Weights of a small GPT-style language model, trained from scratch on English Wikipedia.
Size: 9 layers, width 128, MLP 256 SwiGLU, vocabulary 2233, 2.36M parameters.
Architecture: RMSNorm before each block, rotary positions, untied embeddings, normalized queries and keys.
Training: a variant of Muon for these matrices, 113M tokens, 6042 steps.
Each number is 500 + 40 x the weight over its row's rms, rounded and kept within 0 to 999. Layers, rows and columns count from 0. Numbers have three digits each. The size before them is the row's rms in percent of the matrix's.

# layer 4 attention key, 192x128, rms 0.149, rows 10-32, columns 0-127
107:510489537495389523542551465445479546484489493474557457504423526484461467458525601448470482509512551564415455491492504587528460464454514488538447419486497446448518477537517493498483530522521530423513470523453458514485537501453452530496413466481515513518471528491493448451458469445505459541540451539417486535488497478462420462520545411511452514491468457463499481464469468498465441503467
107:551505460544476469519585522495535477481492507507557438516442496536504441447591432427515485402470489463512536552499516496491558471510444493479465503500545563483566530461477562497541539523531535483522605484491434481498512401474491523524540539573522473533558473469584523566545536515521520482406440465465518499534469503461513499507504473511536565451511471504485517481470465553533539502454
104:438487492522535488502503490518509509449491527543487505507504505424486574508508483472551495483514511444493511498528453554524497490467502477486518541538459450495513500544499569415453527450482558424566506545464434404481463433596506474507460532548494439568471516441463433482587530453451466545517503506496491443383513551473453546472508500465494529463490493559457523502447539541567560521473
109:458538476521487530542453611557539455483476476489513500487543518491497494418509549533552459504509478534531460450477457524428468471498504552489497531463474420387414531581459491494509539502514484453500514428527472545541472470569570473465537450479462554443486432497474490477506547493519532534551463467532483510518494542521580523534471556452408572498483477493485497511469560456500519552519
117:394512557491502542511524485485465518521470495532511522497454484549516521490424494499459488504484475472469449519524567520535476478531462537522597463561516542600481461475514508550483595430515512497448552537499443492453457529529536464520507489575509509605458559492493527450530513479493486494505538508454388453473459505505567484459554502518490478583561558572505503492550471498493434533493
108:509529499527565483489488443474494580504482514541505415518447478488471576597508508515448449485548487479472473572560503521463407550546462492472516504489543497500427486483463428493527524550479538501524358421455565473575435557525549442479532458527575504490447471522526506507505488488471517547467523488529521501455469486474471539487488555538501579489458491467482472479445497484462507514479
079:491465497465569519518457523453550473455433478513526544579513447473501504558511477456443465482426550441398490422492464459555465529485467460501518422472494479486433505500468559550529488531472499511534451551488536517520489491524498544526487494419483455523475459552531514487479486568522499458483570506595532483554447477486413417586533541499513489450477495461516517488552469537536479529453
074:468525469564455514496493493552537481525563476464486514525561489520481463467494484502490537533496469529543506465531462571498427558492549538592535514537575530485500549535456513508454469521476491570515565457491527480503566429454453497570518511571446401522479430522507547459536509444517447559556532510534548531416505499538506510453529508486476451514520581509495527494439515504548407440511
065:460560520486532467484400522454562425499544470486467501463484481486411512521563447557458518477513529563449509512490483453497501498442506472515479458538442455440463513449498505510463472550534453497544435438532483485488541488454454498486519506509538556477487563601451486541412510531501493550574475475538503520541446453495432487427521445485448453444499518457511421518494472494486426517535
095:529512554473498523500516484495483527512507543498435478537574571465575417474453544484497474577539463548606532502507531512535494467480552555567475545524474514446481496512512528454451502475526526482517543441539467476491535521477519545601531486475523479514493454393574556498536483439520526522526535531449474538440560498535593474547474514538556424525529466494478445484522524506454476467534
111:541455439482510493539438453566437470464545543559472546493454492514448498545499533461514546404530543467463476527519489429473558507460481519496518450490544523499457489434479453503546483476484451426494463448479540491520431495459485423396572557487500509609465523531572493552504485524470559500497464494522535499551513433484469466450550500495461547472484429478478486436503446527486502501520
074:501446447525494464494478489563450485530554434514449526482508512516447553563592496499541479481481501468487540580507457538488534459498436440455582522550559527478489431476529572512486510420505522476536437522552574546588500406498482506474504467489484552566520535541464475516517470473491475487474477517465473554485480545542417499523442483463482513475438489580476488560468521561454488515491
098:504431544550471551518499451511456460478506479539553481472476511497454430496516495493473547532484505522494465496518421449449530518532481521467521462481529523532528480408574520477499490555471532511483473473474569514513465516429510505398510538484451496442513501519540471450470499484398495498515546518540526554521469524508400537397556377420445470463504475511481513423452487504529473471507
090:483467476497473481567490479464520503471482511548484484502494441478551519458455526479523576467499516570532532463477519400493586431482495531537479389499521519511531570459458452479513480625543485480523461508419475449487468525515482556456464538516483518490581456505526470533537526515465553518482531429514562551564465550449457457475531459439477491456506452486528567492536456469516525518546
111:566412532484514489573500468546484439459493460568536527445483466540430473546530463498427488469528592515541495485527508477412537511480502483502585534488477545589488497416546552540531518512486477465526488466485473535519437523552493459394526486503517532475480521485442495543524505453437456437518561498437499502486511496576511514435545477428494536503541526535465500473460463519545545522505
108:545572530525417522506492555513469483524431524490435469507451513466618489486596488459452566523529512475593538433507485532498579431507496514439495464520461520417447515520527519464497529545504574578544519474478453491543509511481518507533489546519424518520468482487520448457469458460488421447532560515496452489470517480462577510442546500539522479471546453520495493546508515515495498483543
142:482475487476540508489401481452527490484541496484454508498523508399490529535466450469553506497482418548558416505438499479501556496432533517504510481475452511496556528534535418406534428519509446548485508474469529441512485482423504531464461551449482524490505523502477557503481490481519516548546518506525546552595486592482476588436517464471458450468553537482517487569536517464508494500555
124:543473511499544545508438473486531483537475535485440605472486473462509559487413528503544478457545441578573507526504486447479559467513533536467467489460491422439551473531529509534498496595523497548519503501549492477540481548456515487500590526517457556479466474486521484622458440538488498519578524541518504536545464548506470558533502450441464532431471446520476505545491470487479536532509
105:526455448467523499500465497535476511505439519506543506551427455509535505531526479522531491479476433479533473534439454464548455557616497513542510459502533509491521510577481539481505471510410461460504448521454505483519443566573470539396446528525513434532466527441510519499552534450471516439461547546463520518497520539529516572570427525526468506446484501545437499567521507500439568496522
103:501521543518495505424538533451569486559464547502531482539434498459572435491458494506477485535417500508514447514506453565511400524512520422494554498479457541452507486577546537455473416553468499458448528559430511487528473542545497493560472573472509522460537504535422537497494547524534485461528552510507554519447477511496531517524515515458477475516544563496414558563522566509534511504479
111:445577499442510474447453494510511465490505510507450510542527431524499463574511533464567562526580483511527460545493517456507573435413523482591551499474528535476510472564512474466504491480501436513540567471527532561541438538509549489441456519492407486462419505493472525532542489484482537572527490510465543521504462558554502554497458561506524525538441528486494475533530554503426524490550
125:536508454459457479496438486444493485498490479507448483511458465522515484551475503492558571500567506531573426525471481498439558478431543503478471537499450482488507453488450497467468562482485476526547478485499502482532422506437469537489408522492462560453527469566564517472461521477518565495532463466500507432506428522513509590531481525456465607528502448444527430542484487395473478526548
074:474426529448568570522541419480560463538518605514465498495544475522563470486474517454538534513560447483556494544472562469516503464476548513492498512484519487541511501538467496516492521487466504496485428485474548565506503541533494498511387491520465490542539494483474484498517528439586543536441420515529542499448566460452459479449536516545557511481539574478470488449593545491457439514484
# layer 4 attention query, 192x128, rms 0.149, rows 11-32, columns 0-127
108:506579497497549517475514388505453514469521505511518481508552545463521531518522455572460499474526476540485559508529457523532603504468537519499467540490482468550513520473441494475528447491549499522557466502515489540536527518459434559493539475503477468548470590421482534535505454527520518438381482508509483453542508517475479467413529550485551544453484445447536504511459440488422541571547
116:513489513473520517493451544477582454531552482467451464510563511514591526492526461466502571446475511451439430475467524565473483540565520471493458548505520569501463540531471535554462516504533534416459463513473542469510505502483401478523451482445471467476596440574494494480466559539515521495526526480453471513549541515456556407516441507527507535515453528583572468537512515488471479493483
116:514589485437500488487479578553576560440576453478489486455496464450486474517466496506491495564493495504483485426481512536466475487503538494500526488465491477482522462511482555615500494465436477512548547457417475469418471546416508487492498465447454495513584532487475527502575530571551525495543534491527464592524514484572529442578428474547484510529501526532551515537503475511476500476498
114:441454480580470481490461492541516533546459509477564496509403477472484457527522532496446544537404528500491471531491505553489469524481568503600502580506497554557528530515535499473438492559455481547557471517441544496517536590567517489564469522483504544483527466547485552506487501521489486472521555531513476550539479508441499503517490441456491538547553437635520490512545444496504464482506
109:494501486565526581459510471440437529529447500486435454468518486491487532508497557470491488493466482524502465537504543438516551538480539595409508519468430530485562500447462491457511472405571491587528488511467502427577526561470503518509462468534521490575523510487502521502519503483509481431479464494522561504495511555458570515473463532468460492493518426566522514401472431438472489464487
099:458490536452481551483528473532519481495526525521568515504519526561424508485534454458493463571493539398510441486446504543549524462480473514550464520498434528474542463483576486548483509437518564528506544584520477546416521587496504506549464482527521588487432502501571501566557493496512474451468428539517467542539496471485500436541497594543479516512450504519549455478449547507463487482488
096:514518495500466453454512522429533454509507515482485558487482496526474519533559520506467455511538491494473545442527548529429494447430523490532487507512524539558449548543436528473521495532477518488503544446557449512456518488526485620498483482488499498529491441484571494489539509497482540488442456461452487443459509420468412520659513386441513479518522487548525521527503519482469482537572
089:449462511481505463507497518537501499551483484434520435497474496530401500513464523395409527503416490545548476509496476520516420542447491378483504502591460597507507471473511515513472492534535459498533538450523504478453433528502458473461523545496482431421468463526478490570503488556520485468501454485530489541555514530495445456487525471504456516544550533501562513570530518477439548489480
092:495511535522486371480534518528461481526540483447464519453542540471516480464516465553499487444510516536462576478541512526463481511519528442601465446399435582472479529516481512532519528489427520469547535461536397499487464545478465479573457500489549500496506385457520524537495479548463482458529527495443529432512452477479508464467533434552477474518456499473519491548481558470512491500536
106:532495496482556517484569521505497535513454454496513428528532504511523502471481469521565500464571476535506438541506503431505605599482519501494537510543444509454533525462540487497498458509523479484521460512485578514617556499507522503411442556538533539556471479499563488426537429538427520512532500562522518505496491554473477440493541533475523521467474486500600484436558481526532524527434
090:588450530424518491460500554474480521570497524518432517488499487489510512541538450534492495493562518539503509562558536533457508480480423494478544581437470439470421558537495476575469509489514524501471511535568528461559565452462525533473486452522467478545533437506496568547525447524499482511486461510495510533468495470504434517536454506476463565411498624523515453483475537559550499499460
102:428488577499505576513476480480615500492446468583487474564456468508571475545449467466489476537517462529534471508514457465506513519531575504473518455542539511472522510458511489497524551542540464535494466484504451473499480450496483441434510530433435471458463545529493473424420581553506498503514521553564383438537494451479466520510521441434538445507509529537456481505481490488505536486491
101:454531546507476510522432442476583514535481432551521484425495414488540515542513572515542531556452589493492486512476453507480531440530530501525433435564490466581527572440490540449528491468560488496534472483480533509455493453499463520516449453586474477539425534485529568429445515494559528467524483455508512551548504540450470463484507491521544519561499489459523536481513490559515448507534
109:449546522517474581495503501533551524538441446564482395540517494549554565552512510433536499492522454507472496549546512485459548510551514492504456504555484437494418577519544516472480527541550531509452436516436508510493520427560502450514399484516517542546459513534543486412553536488408475528476488526548497481567512492506466447456515496525510538526529533505475552464430453521510504512493
102:522504515475507481420621516407467483526529496490410512461491477506569498487475482505546522440548449529493461472471533568465508451513478505493509475548444491524413540560505570460494462513489533435478482530460407551470497484500472524459542484489475502483508523470517459518444529479478490522502566525495522448437579472508460517465520543423485493482428514468453437470519538506415483553586
103:476516421459473531459476515435476513555439474489436498532531495528483474614505472581439522536585455526525548436597516482526461543537480499452509452456544444457531564490489479486440464503550545510540546498518473442511500545453498511475496529529541508557483491458533539498447521481506513513443472472513516469559492502459557525483567579485520511451479524599450511503481528503489463477596
126:450553463525514493471479467543457525506530518508484506525520574506481456522479508574520530482570412544540483514497560521469480495449465511451450434482599549462386442480420515566461493503484517544476514526461541541439541427493487469532573464493409542524489495504487497520484522501516521539492517448523581519486545500545450563540559485409522538500469497477500520446586510518488481483521
103:552500521526500532529480530558547487527432540502529499555460583500546433524489497478530457530507513486411419473480404450507468489540473516483435533556452481549568484526525522547481542454466407483529514439452501528490517488435479499536455502488427500442500474511423527556503468507542511533503436425497520486443472579466474530595522485507560502518416537513487498574517487533522495502498
109:500503467476449493475504499498529537516564471524507515489495470523512519502495544567523465573432473486457445546418564489518462484482480528446458566487463531504501490477561542556496479534485541502511504447432488516500441570427387490535504547516459527439483485533441502510424506554504563505526513497521484463550486509523519507558455514501485443584480562579425550501557585507462512410476
123:508503450527509418479524520499443492480492549490486411474579510451518515426515531485432506579501474557506488509526468494496556527438484562489533464473489508532479512556554498450475509450473481562436561537477510500508518507537528521440430542509382483571435514526507550535460460397541504466473485513530521518574483485523453507499485525517492533483500497622441494502483445489445450547499
102:508502481464489459439548536416561505528490576505499430438513456529419505478476540574488479456489481495431522497522511579532565540492490462459416460493521512473493536494509525471463478550537483542488575507450495493554530546538573488475446500502556501467471508452545474443513520521540544526522465392420518519470523444448530507552499454453466501512487579425457446497509535547513518446489
091:494497417431485452514472442469438537547433441519487460437571529487518551558542485534522541578506473469463511591450522539523541540498469554511519548511558524564477494464434478488517467570493558510430518534471509530570482442482530505497524521464452453463486505555558500437510553514590415538517494493490481549501548510507425505474486474456532533540510425474517518514534517547472496496538
# layer 4 attention value, 192x128, rms 0.156, rows 0-31, columns 0-127
101:534556481547562527547487483485521521552475453557483503523517454492514535488452574511539470449457577503513528406540496535538496493475510446481550483469477544481510448450526530485487541462477448522522491541439516558503521524497569534481486525482535543432530535489490484528451519457592460476503513521434474434563512578465491507430465445518484448478529571515562403464516407550429502489517
087:509452482474486502494445534478507578464466511454511486436520484445539480528514521485487472519498492505524573520487485565558487469542478507490468508517459518515473468502478590441504461420500531627512537435471492469543446507427524428530473411453452521442495482445507476497514468435452525513523537535508451580508423549531496472465552537451515560529560582477493481456442469454548531474484
092:490484518483525464554555487454513467478491512493461556500533541513497482560534467562529520531473501567455526531540465497547570489496426481494429559495394554547438519510446506446512544475480476421493460566493463458527523484480468550506516527510548477526517544524564532414489534451494510548527478457587490418457453494472508594515537477520482428521551464508501469492475442472589539477455
089:449445559530452495475465565471579503477462451454520436522516457424494517437468547485524523455457453568503508496566507580453521463495527520523543517497482584551505520533529537447549425449484464409540446508454478416524549491513531474493482503432467498433520462491480545531584510462525442525506526534524446514479543516454542509481516431539496486435504467474431491522505482512558526526522
098:518538468452486601536457474476505558539498515538517471555526496455582564534559502451416612486479541465474452544512552559558532517501507456459414524550542536546505455445549505523551471511430518484510516475465544466487436512515471502538546514442559494464588449476483519499493525530491472471477457442490508500540492449471487474512466549483466475503547529541447439537547464575517519518512
109:488533490536487464510470448523536587528554503469502507510505487505510411453550505496488465469496531445480572592490520517491456510522525419451459482535539462413493534532504440485520538434452543488475457425423479471475595543458523476479474470485524514578513525503539536519435548522524556513526422482540492465536481522448525468501493494556536504464512567560480486456501631524535480486515
085:460473505493454543636495530540553492492472448508541495482452541452504457470524513504481445480539437519480484491507504468536484465536435542522468446521574482428528542497465540466494464534572472504508571522521550533517589504508491603482478461444531461464499460498411459472492495545521438517553518479514514470507520532538441527491454467547521441443456481469448503506440569428435474516525
112:464504429469490503571524511424461486504471520462520537453544492521459417525537502500533492515517416567476480517521513429472505509474437560484498550448525509459599488468506527533518506572478504541475553498549580532530458462558491573479453506574514502502469410516434460440503458584467470479520559571482496471517465519502474493554512527445455491521506451472526468533404501499507458523451
100:524494502541472487518425466549550489586479493539516525473460505589436526443470502518495427483470493508519446459464489574467462487436488438470426500565468504505504449488547511521510541462541546464527576486537487405514613520517520496481479494497453468546511533465487524558465524463462543537541455448479507554540574490490483502503507476573489483529436534456384493502545512490567511473519
102:506570595467473497474531480477535534519519420492546593457520469584506516497467488467475501549588459437533453447440464526541477489474481526515447497489469472516567485458493552471526477560552534570524523507508495513583447487402502551495515482555524504543449540564480509578442475454459514458498487484500523541570512454512450483514497456512549468477565511505507512494462474485548576561511
109:508558502438560514492481443524518459504555540524483468473522459499537547520495533494514500552500481479505546508563561544531478502430492447476531406501454485540454552446526461491484472386460477537518545514427482569508436530507512489528507474491493571506544483542458495493569471502539493500458536474494490495492553571546487490531532553552583498479547495561451453519502372455457513471414
103:513549501547464441559594442515502505467568476462446509493570483506521535490531578546510493508461462506504525396444511445515517526498542509537512467455468434505524484519554511531575511545571472511507506580547507557494487588431472497499500492480452518491502513546458458498566463470458462512573514561440490497542443515527479480460534469501504431455471495458561580496466420471517530524455
111:509484475479503523508465532438523538513473488488534501477465522526467439558490520601457496518509534543493525447581516585499513586471592451482405498417482476549567490489573528518488493546427539473550512496519545478428531479517522558547497475549515528473480520514507547499512562469525470535509526464569515528509576547492467523463493486589440509500463594468404499514464515502485501483477
093:526509526526490455496501544475529503492515577502418509474555555499517542529584482448430449530456527515482506521512543584464420498476493510515434460563490502444466442424542466522525451473524543424516440515482509496568506530503497490528500426487452514547482535421470460505517489520469481548453477456479491496504538546465472409492455493472449543489530516430428489501528457386544472522447
101:516501436463535517453509467530533560476537468539479486497531479535557517424599502554541465463493545509555488527456487537591507532556533580460592517491550481489458501442574459519497480498447519439524471472464495480516468540585516520533473513476565521539508546521485573550515495519526479577506546540569529507466536507487480519506540545495502524455488464651488474532535481512472536464491
104:537533486483529517493498473492497448459514507535528500478588496483474487499441515451466557477495512569460452635525484477505487536516456496480589533488511485558430484539508586508569502558466483497525454446519495406537501528492474468530466475479541455477526520506524535579521465601504538508513454424540484514538508446465489538538476519480498521529543460566541488577539565529428487571532
097:468542514510559553480503531516547530497521536518552538515493469468471508433482460547495534469499467496528486516560550516422427520527468533524439508462466505465623478436495521506426489437513619457544525535505486528484500516410435395598507418464558478529477504533541501516474516496512556574524495490491447509491542469495567506467544530494531503518524555531516515498538484519532439525499
105:488489511499458508481519450490495506496469485497518601456504537530516453519480487505524549540491459485575507524575447529487483480525545581519570496554513467522513477437422543488510556507550505480440577540542498474528529494491462532510515461484516488500504391458589566552499508532450434473546437567514535452480510428526448503486481431444466481469454562447468494473552471404460486475464
124:560532441440531554504523541468413545538419482516514472484488409515441511490421460471567466548528543543493514515507530484410504490505484540444511462527501530412478537445519514494485486470446545462527540475511558527484560588467564473513479424531493506441516518540486424529520502486547445435511544518508484499622559501520564522531495478466483523496513524461497553483488461523527532517499
100:473493520459558479520528468494451428491485548527466485467476559496544485525469449478515603427511532463490460530432451440479483492509490516486496440496579553465456449461444551473590505570519517505449464492520467512533586511556471483498503514511512560506556441538459421490522470528535443509521532470549502463451438464491459530452468507478483455544463515435579498489500562505466423488569
106:430490474464474541492462490500492531502531460504520551500410474442479459434499494454463420526420468512531467514452502486481481551502536497427428455459511467534526471456548479546624491541516492498457501520511509480525549494504497522469477497398405507487534463477515477435591510510519486476480458563515557563581497524509431438520494505461496569526463408472528527486491484511440510509490
108:527445510478610527485466476524519490509484439553485479513528436520499451516454585515563463521539590478547477496451479461490578522423552475526503469488533533512472459495450556500473484498485550464560421539533494455508463482486506508466433521586565453525539538555521540561564490459507526457527476524529491481507556543460498543493511498531563456526457542458525516436563565525467559550480
106:469514467584465510474491568525510441412514455475457552548417462520544526533474537501463497573503462500469507430502491502568538511515499453506521496516481474518524535496472458539522569492490511513475492497534525572585491479478567540455463473578537581462531458468462461447487488565579456464484513543437466538519531544525514449490531494469434509481457509448527509491479511464588587429484
094:442578489531498533535444511512483497500481476490557531476512500496537540524508552536481492522480476489535566465510536567422540509543479463453503542501476514420523528533531513531448523499477491533549537481514489542449525551533510435484577526553490484499452491420468474509522554433482613503520479536403516496508453496497558415597481530551611483473436576518512561507501495455490493532513
096:535519479544528504435438526525517460561560464472530585556525576515477468536512471544518544510450564541513454402457527495506431487458451486504551492478513487494452549449529522557520525447590495556521417430525493534465509504493555468451490543488470442529468487507499525467496558497501543490489460501560525390536495525465519460525488488527449456476515550544531527554569464474435546510536
101:517521497501481473596574504498446490501492575489410542543566541529551516563471522531531480445503487492453482589479478491508494523502467513487550552490468501478443543545484488500493510523464496419426493532578493465558435523580505554477520475501481479535451423497466565438483541552487470472469456463634511459452474524509528423461501552513547516508529507461510553483475527490451508475522
096:486463502533529588520534558547413514497463456469540499479480481499504489433470457514520447467467526520546522527552517534512457498428490493557529484451533527434486530486546452511398528461534465476543554497511502479497508454538567514497489507574465523454555517638552480505468550469505535487501485456436493521466518527477574573452551525498489454479583484520534534585498477502540459468441
099:478496535462489573526461462516488419514512530517497537421444480572488524477543558531490502522469515520465578465479530523466492482525462526508533508494471480489465565521571480531532467416478485491484482489477550485576496479508554515468527389471517538407544510459480580514531600440472454471511512493518518487536494454464475536403530512490505515451527455549511537458490442432535479461400
101:474431457493501477499511525470521472479532552472456441434604502443578535529450489451500526559519541447492444491512475484517443486472526433501525496488526475527515463505504458515497542514542434548514495401497554476507498435506508478539540473434517411508569441542516514453491506469500561396516531566502491485529530396503501551525514541513486497501449462461500489509475421502451426450454
110:485486458500504553463526562534437535533498488465546527494468458475562464578530538481557459475539486509453491460499454478545532546454517482541532441524475528562455539452458441432594419435473490538441488530521452523497419479506550529482468513468502473501467494538456482490546511516463458451456523522453494436541455479567449434520503574408496506495477482402536478468451453518533496498527
101:530451446435502492494534483499550502490466460537490461542418465495494471518479512568470495474563507462516511422501503467492494602449512551539551484467561513464529512537486549426487526521526528552496497464548485557490507513488531492439487518627455447502505387476514502493511502514494501471434476496432525494434520550465469427508502468472395387504494466531530489495537470431463523503505
097:489520493485520463501521409549482529505515499513521465523457538505388563506452521441507542467464509496498506541517504490531424514511424497487481491514475472569497516549471502573441489576522460445513465510586461476457541552423477487453500469523526483484458504477521557429493520464535474437517514534490514435481535474466455571528615503509441438530527524574534493444514557557534509523579
# layer 4 attention output (transposed), 192x128, rms 0.111, rows 0-31, columns 0-127
107:551529518471460444479493537434529529445545560478499491585533487488500509413545441513445521464497534523413513497489482568455514504463423530570579558475492534540549511493518490496556456518486526560566484488525523553498546592445557453535499469495435507538476457537504539496522531517481487504451538534513619531461467517553517512539426546572461469485527504488512473494422487490489517490513
090:533517482459474535480493460470487440513523487451512504497527529513520545483506536520503554469437586521462481522492446451488492526447535510541527513508471541525575498456489483485612466573492448437455444456503467541482603512538471526463484531508546440502436565508503521525424521507477434461491540454468433451511473463528443484511515539417567495469519507556543574529480541450476584532442
090:519510521527527570499510448504479496448493495507429462585450481445460549484475534477391561499544536487506445510478544497400521453490495586481484437463499504483453517466520529490418491555450519535440563536475570553513511420544486516479497498483468506524520453490451527492576489494425466463432512441498505513494472505515457579508499513409512489510507453536557493573507496466477430481469
091:506515437493517546525487418486490548448455516561505524524474518492521533468459481491477452431540475541436534492462497450472505440448549493505471512540511478421432521473556469437584501492511522535490452469554593563455506471578466545395483510489513443547536551500523448517518494516489489569457461484488577548478497486530457520451474501475483502460580543425497504482454402467517493496501
100:530482536509499445442441533491457507475479521435447533522547529522484469613474468437523499516512512513472471458515449518418459495555500527500547507477467528431503551512517443579474542480468548544552448521531500515578508530569525518516454515482485514526447472520504474528487478476489432508501588605500517599454552604487461550468484474458543444551471485541529515487476548502474517548477
109:487512429522580545504516587557484464575459491466468392509537564492526509484497446481465491535493555573479478525503514512502551539490469490527508476493540504492467477472442500549405507527580438544531532504535515492447570506484585491539509532571498497440453531526540520404507492481484452523452541513483479516529540525560511553538553540460517542568430516505449515481518490430457542493470
084:459484444541520562492554427451538493519523482452592516489507542541553508586460485488570542559513502483521546452481467510484510554489517486552497473491459510495442444501503475452409494476560508436553512464518519485564572533455484486423495516532551529534441517480529528479535544480523589474528480486529599502494433503480532434505476522518438499498559491503523407433444470457499465507521
110:474471554529505496455527553496499495500517441493486549471456472535537516487478546434586474489459508485527475376508484437541433490511502521428517538521476488525483514541499489460505498481494534449408527493512457484572463482478498448540429474517499542497528451474482505477543557459538533425544470433486527492512395444514526493449412517430465515522533532589502452480526422468463456544538
099:496596510449485554564446520540498489482499488472531483519540449457492445550441517481458448520541559489536520587517447483523487502407509431576436512540518490464448449469528466494426509477527454543569562516504516513502524517470469497456572444531486429559535447557527539510476501469530557504483553467570460466492545569513481492486531513447520488460526513476512534425473449511535560550530
098:507461478478528494508456486522501440521510466518503494528475440444479484540524519561492459544389563459518527541516492532427507508464610509482533504565449580542517502503583501534485535501518501475490467443470506480465494504486478441438496517521501437462516469448467547498508451533546528497579562484621525468478464532469547430547428519516549474452462448529553517465478584511460466476517
114:519506575503459451507549553454488481445490533485457515462495518556415515501546493498541551458480518436425517479555496492491649492537467504480513511473539571546550488451523516568549538475484554484530524483568549458495513524459445551462504505497520513469514505441491491549518481542566462498478457458550476528490484481514446512562457481525527471492497570401514494508419578520465522479426
105:504398478482472564470461483425480476507534580497459448481484438498494496451521514511485526487507502480510509520551543500497531510560521455485490498465530478545501543482554494471541443558495485457468502471440547514525380496503454502473457456554621504517511524481554476497545509570523545425500524484530548453434439468519539527564441504469474438459523451481466497464522481503463498371492
109:460509500509531495448558543518482525531501479508511539548503495464515482528500486478518521541571605516452552539453470509585546449443493562523494539566486487501475471456509481418543449456542501504535528538517587514531502516553505532459477517489528526535501366495496485494522464397507444452478512533512455527491564474505509542478488515495489509491552515530527548415436424426474489581439
097:542479519473498531480469501460446496519498474507472559466538497487456426515459495468587538462579541448559532453522507560516560521552537449480518500414529550447457529497498493483470467538484474546480496538481534527444502519552544523484459484483499486451442428486528587451444530532452412532512507505557467481438511547495440527541494497341573477508526528512485496495473502481518551503542
099:513473417582457455468460502560562522464522556526490537511496482509394581468519463519555515537521478481420569493552576453489473485500489477440502430440495555459516477506469526590527562471512491519504484529493502470546428477533567410569513499538483490490424466442511474538501482565461523488464505531501499555489491468523473545475536529525514519478494561516568480479459475528512465575477
101:480459561518528498466509462515523491515467481497489534547480462558532511476597502493527449516549502494488520424543544497459459479469467487470460481490577510522510516438461498570491478521463553566505468501512473527566539465590546472529516520463408504417467533501609441506544445490502491561497572497572534469460524525466487470411549428540593523485479543468526499477549471499520473529540
096:452594540457518473558521447500454493523446510484529478516513519503540535476517451547526415485506577498425426485459508489491566492534511545507435456434452474528482455535453573488452552536443410536494449495449482449457468535461528536508494555517454502508478503492489487479531477457458431471501567501502450506521471531439410516505490470522510476511506465451454593546470522483473514562579
109:504504562466527563526463491469609500539514524537538467443459510419530494513488545520532501473566511548461498433491526476516525488477542511486462460556499462490537526518558526503519469504451468509591492484492443462485526520494449454491515485530533473554541455555431528541525576611448442474527503452548530486475484539509555472500580437505488543466498505611590478509535570509499508537482
112:480561516483498516536437528452534492460516458501535485497539558521505508495543474499496431451551613506487472471448523462468584463496492457460537491447501502561566455553522485486531447529470489506447551458553488502485456477425475481463541526488504484521513528409475476493453413483480448580470412528539478486451453486560545535433432569520483495508542535524467547494488554525543540496572
101:492455506529532554480517533438502573512464514464507538552451541541514551520462504501464551524481460453537484426508536484529466548554497538511519524477533423496572518592484448497402508510522437505494509549493457520501483441443519547609507512440557511533431501487542454456449489490529490522538530526497540475468540480542573451512527421584502533524542490531533451507567477575507546532500
111:578481465500492537421464496535506556476497528459543518471543538536522503480526594491532494471525453541513526455481515534556472482502536429539510511610478470422513579554499491512449520543464488428488508510513547483549472489543533475424460484553525511519543509465495452465461510547503507490559444458553514484502551455502589494490500548478449480486507577539418529459616507451494529450482
112:462478555505482498494538500533468537499515521551554540519456522470492516479516472540481486513529499544435451558512541518505544458435523488515582506500595522537512434516467447501496542473521446549508570453492484497492538485547489492598549494448445495463548470434500458545509504451476520531511518475562534443514492525480485514463494554641509561468450464449522551450407501474495465414436
109:477465495483430468462502495497527462482469496470483492521506557449521493486558543539499504478450466551545554515580518454436453515508514480515530481525463485485526448466556488433519395502513492528509537531522478491501476579441448503428462499481455575529469521501477538486480513460520485445515443467448536440503481456523565528555563464363461447434554500503459455441503536482473436420517
101:530482532398477482448503454434481471517476473477533460486476493501439436531455476441575436552534577569515474577525518448577537498506507494491471465454514507551555490499473538442480498521469524494497551431534510477471485485448494498486529451514520414449500557581451490507471535460592494463474523459484528557506447492528499475493531509459534492531482464450388528542446552431474516505506
095:589509489499499506456487502565507447466468510509493486463492470443480476440548537432554496494500518509487517475521438522554486605431460518539463503488507494570512516498473483477502477485439505510615542478458564498470521563486584511450459494492493500429527440495471549471490473455553512614512550551493528461501509484515497533575482490542523542526503549474443500526520439587560439435468
104:531393542537500543545517484447508475555499458525453516483532529447519560532513495477498528538582564541555526510563488431491480527544415551426443509499517422544468443463439506578471490514521498457417565475502510520506513415544525480530477494519482571529512467517493493480495492593460463561504544517453462489447482475445467462543535546433497519491529546562502465509456488477530510532516
102:457608515489477531471516498529448458475492526507452493509558465505548464449476511581491483476526512511494504534572427429491555474401434522494504448507416461488491473458511466528527500523572476561429467456475525502456481481430481537568538556514488509516544524529529469530526474447503546548482464529543519516624454443522443471442458462560447450499531472500464495478488492507439505526524
096:517484511465484494464529492560495513460541539486455519430566519435487505454513532492585541531581450551472565557510500472395570531450534520561426453459459493499497434407544496528515499518535515513481458496533492504464461453477517517492459407507497456574451530459410490532547449527497481465458463475474507463499464475602506496486506513485508505477479548528511494520522442457489539463579
102:499489486451528456517421495509508492456529545475484467485479548552500532528526568546620595508490440512493474557464482414489490519520533535548570561520554561476518612541598453479499487504506546555495486480520508534529479494478511519500452533580463567442495470543493469500522567516536469459495437485521515535467478501490490502449504478525518504481493479481529491586620501525483460468525
113:540480511477446444464476468506497501454467517538491519494476529486530503513469563506497599457483395506496472483487484522486448532530497536435534545487482547535495460572477547574536404574518559444446546476540510492565493515460467538483465425462540542451481560447490486487438555566474477494555532465510526505510415573537526519525521544482497531566467552538497533499547536503500550424461
093:425459515524488496546510526480527483508396515526535534519505485408446532439497484535556481555538509500489451377504502531534540472506510523525538557541483476492449491572469506468576467439499503428560538476474536493498512463513479523574457579471494508534507531471419524536488541487507504468542467501441574419513558499552509508454471521540475527445552513459489467523479549592460543477501
096:498462520549484489516462511543524445516465532515559398533484467533533513449538513524376462507431480480417450496497517500428615474516500528523454518402492502481491563508475540516460546475538564523525487443469491508554522453559516528550528500496491511562519455489484493516448454480472540510502430522530471542525534492515575506535554492509483446442496439490446525459529488600535541480496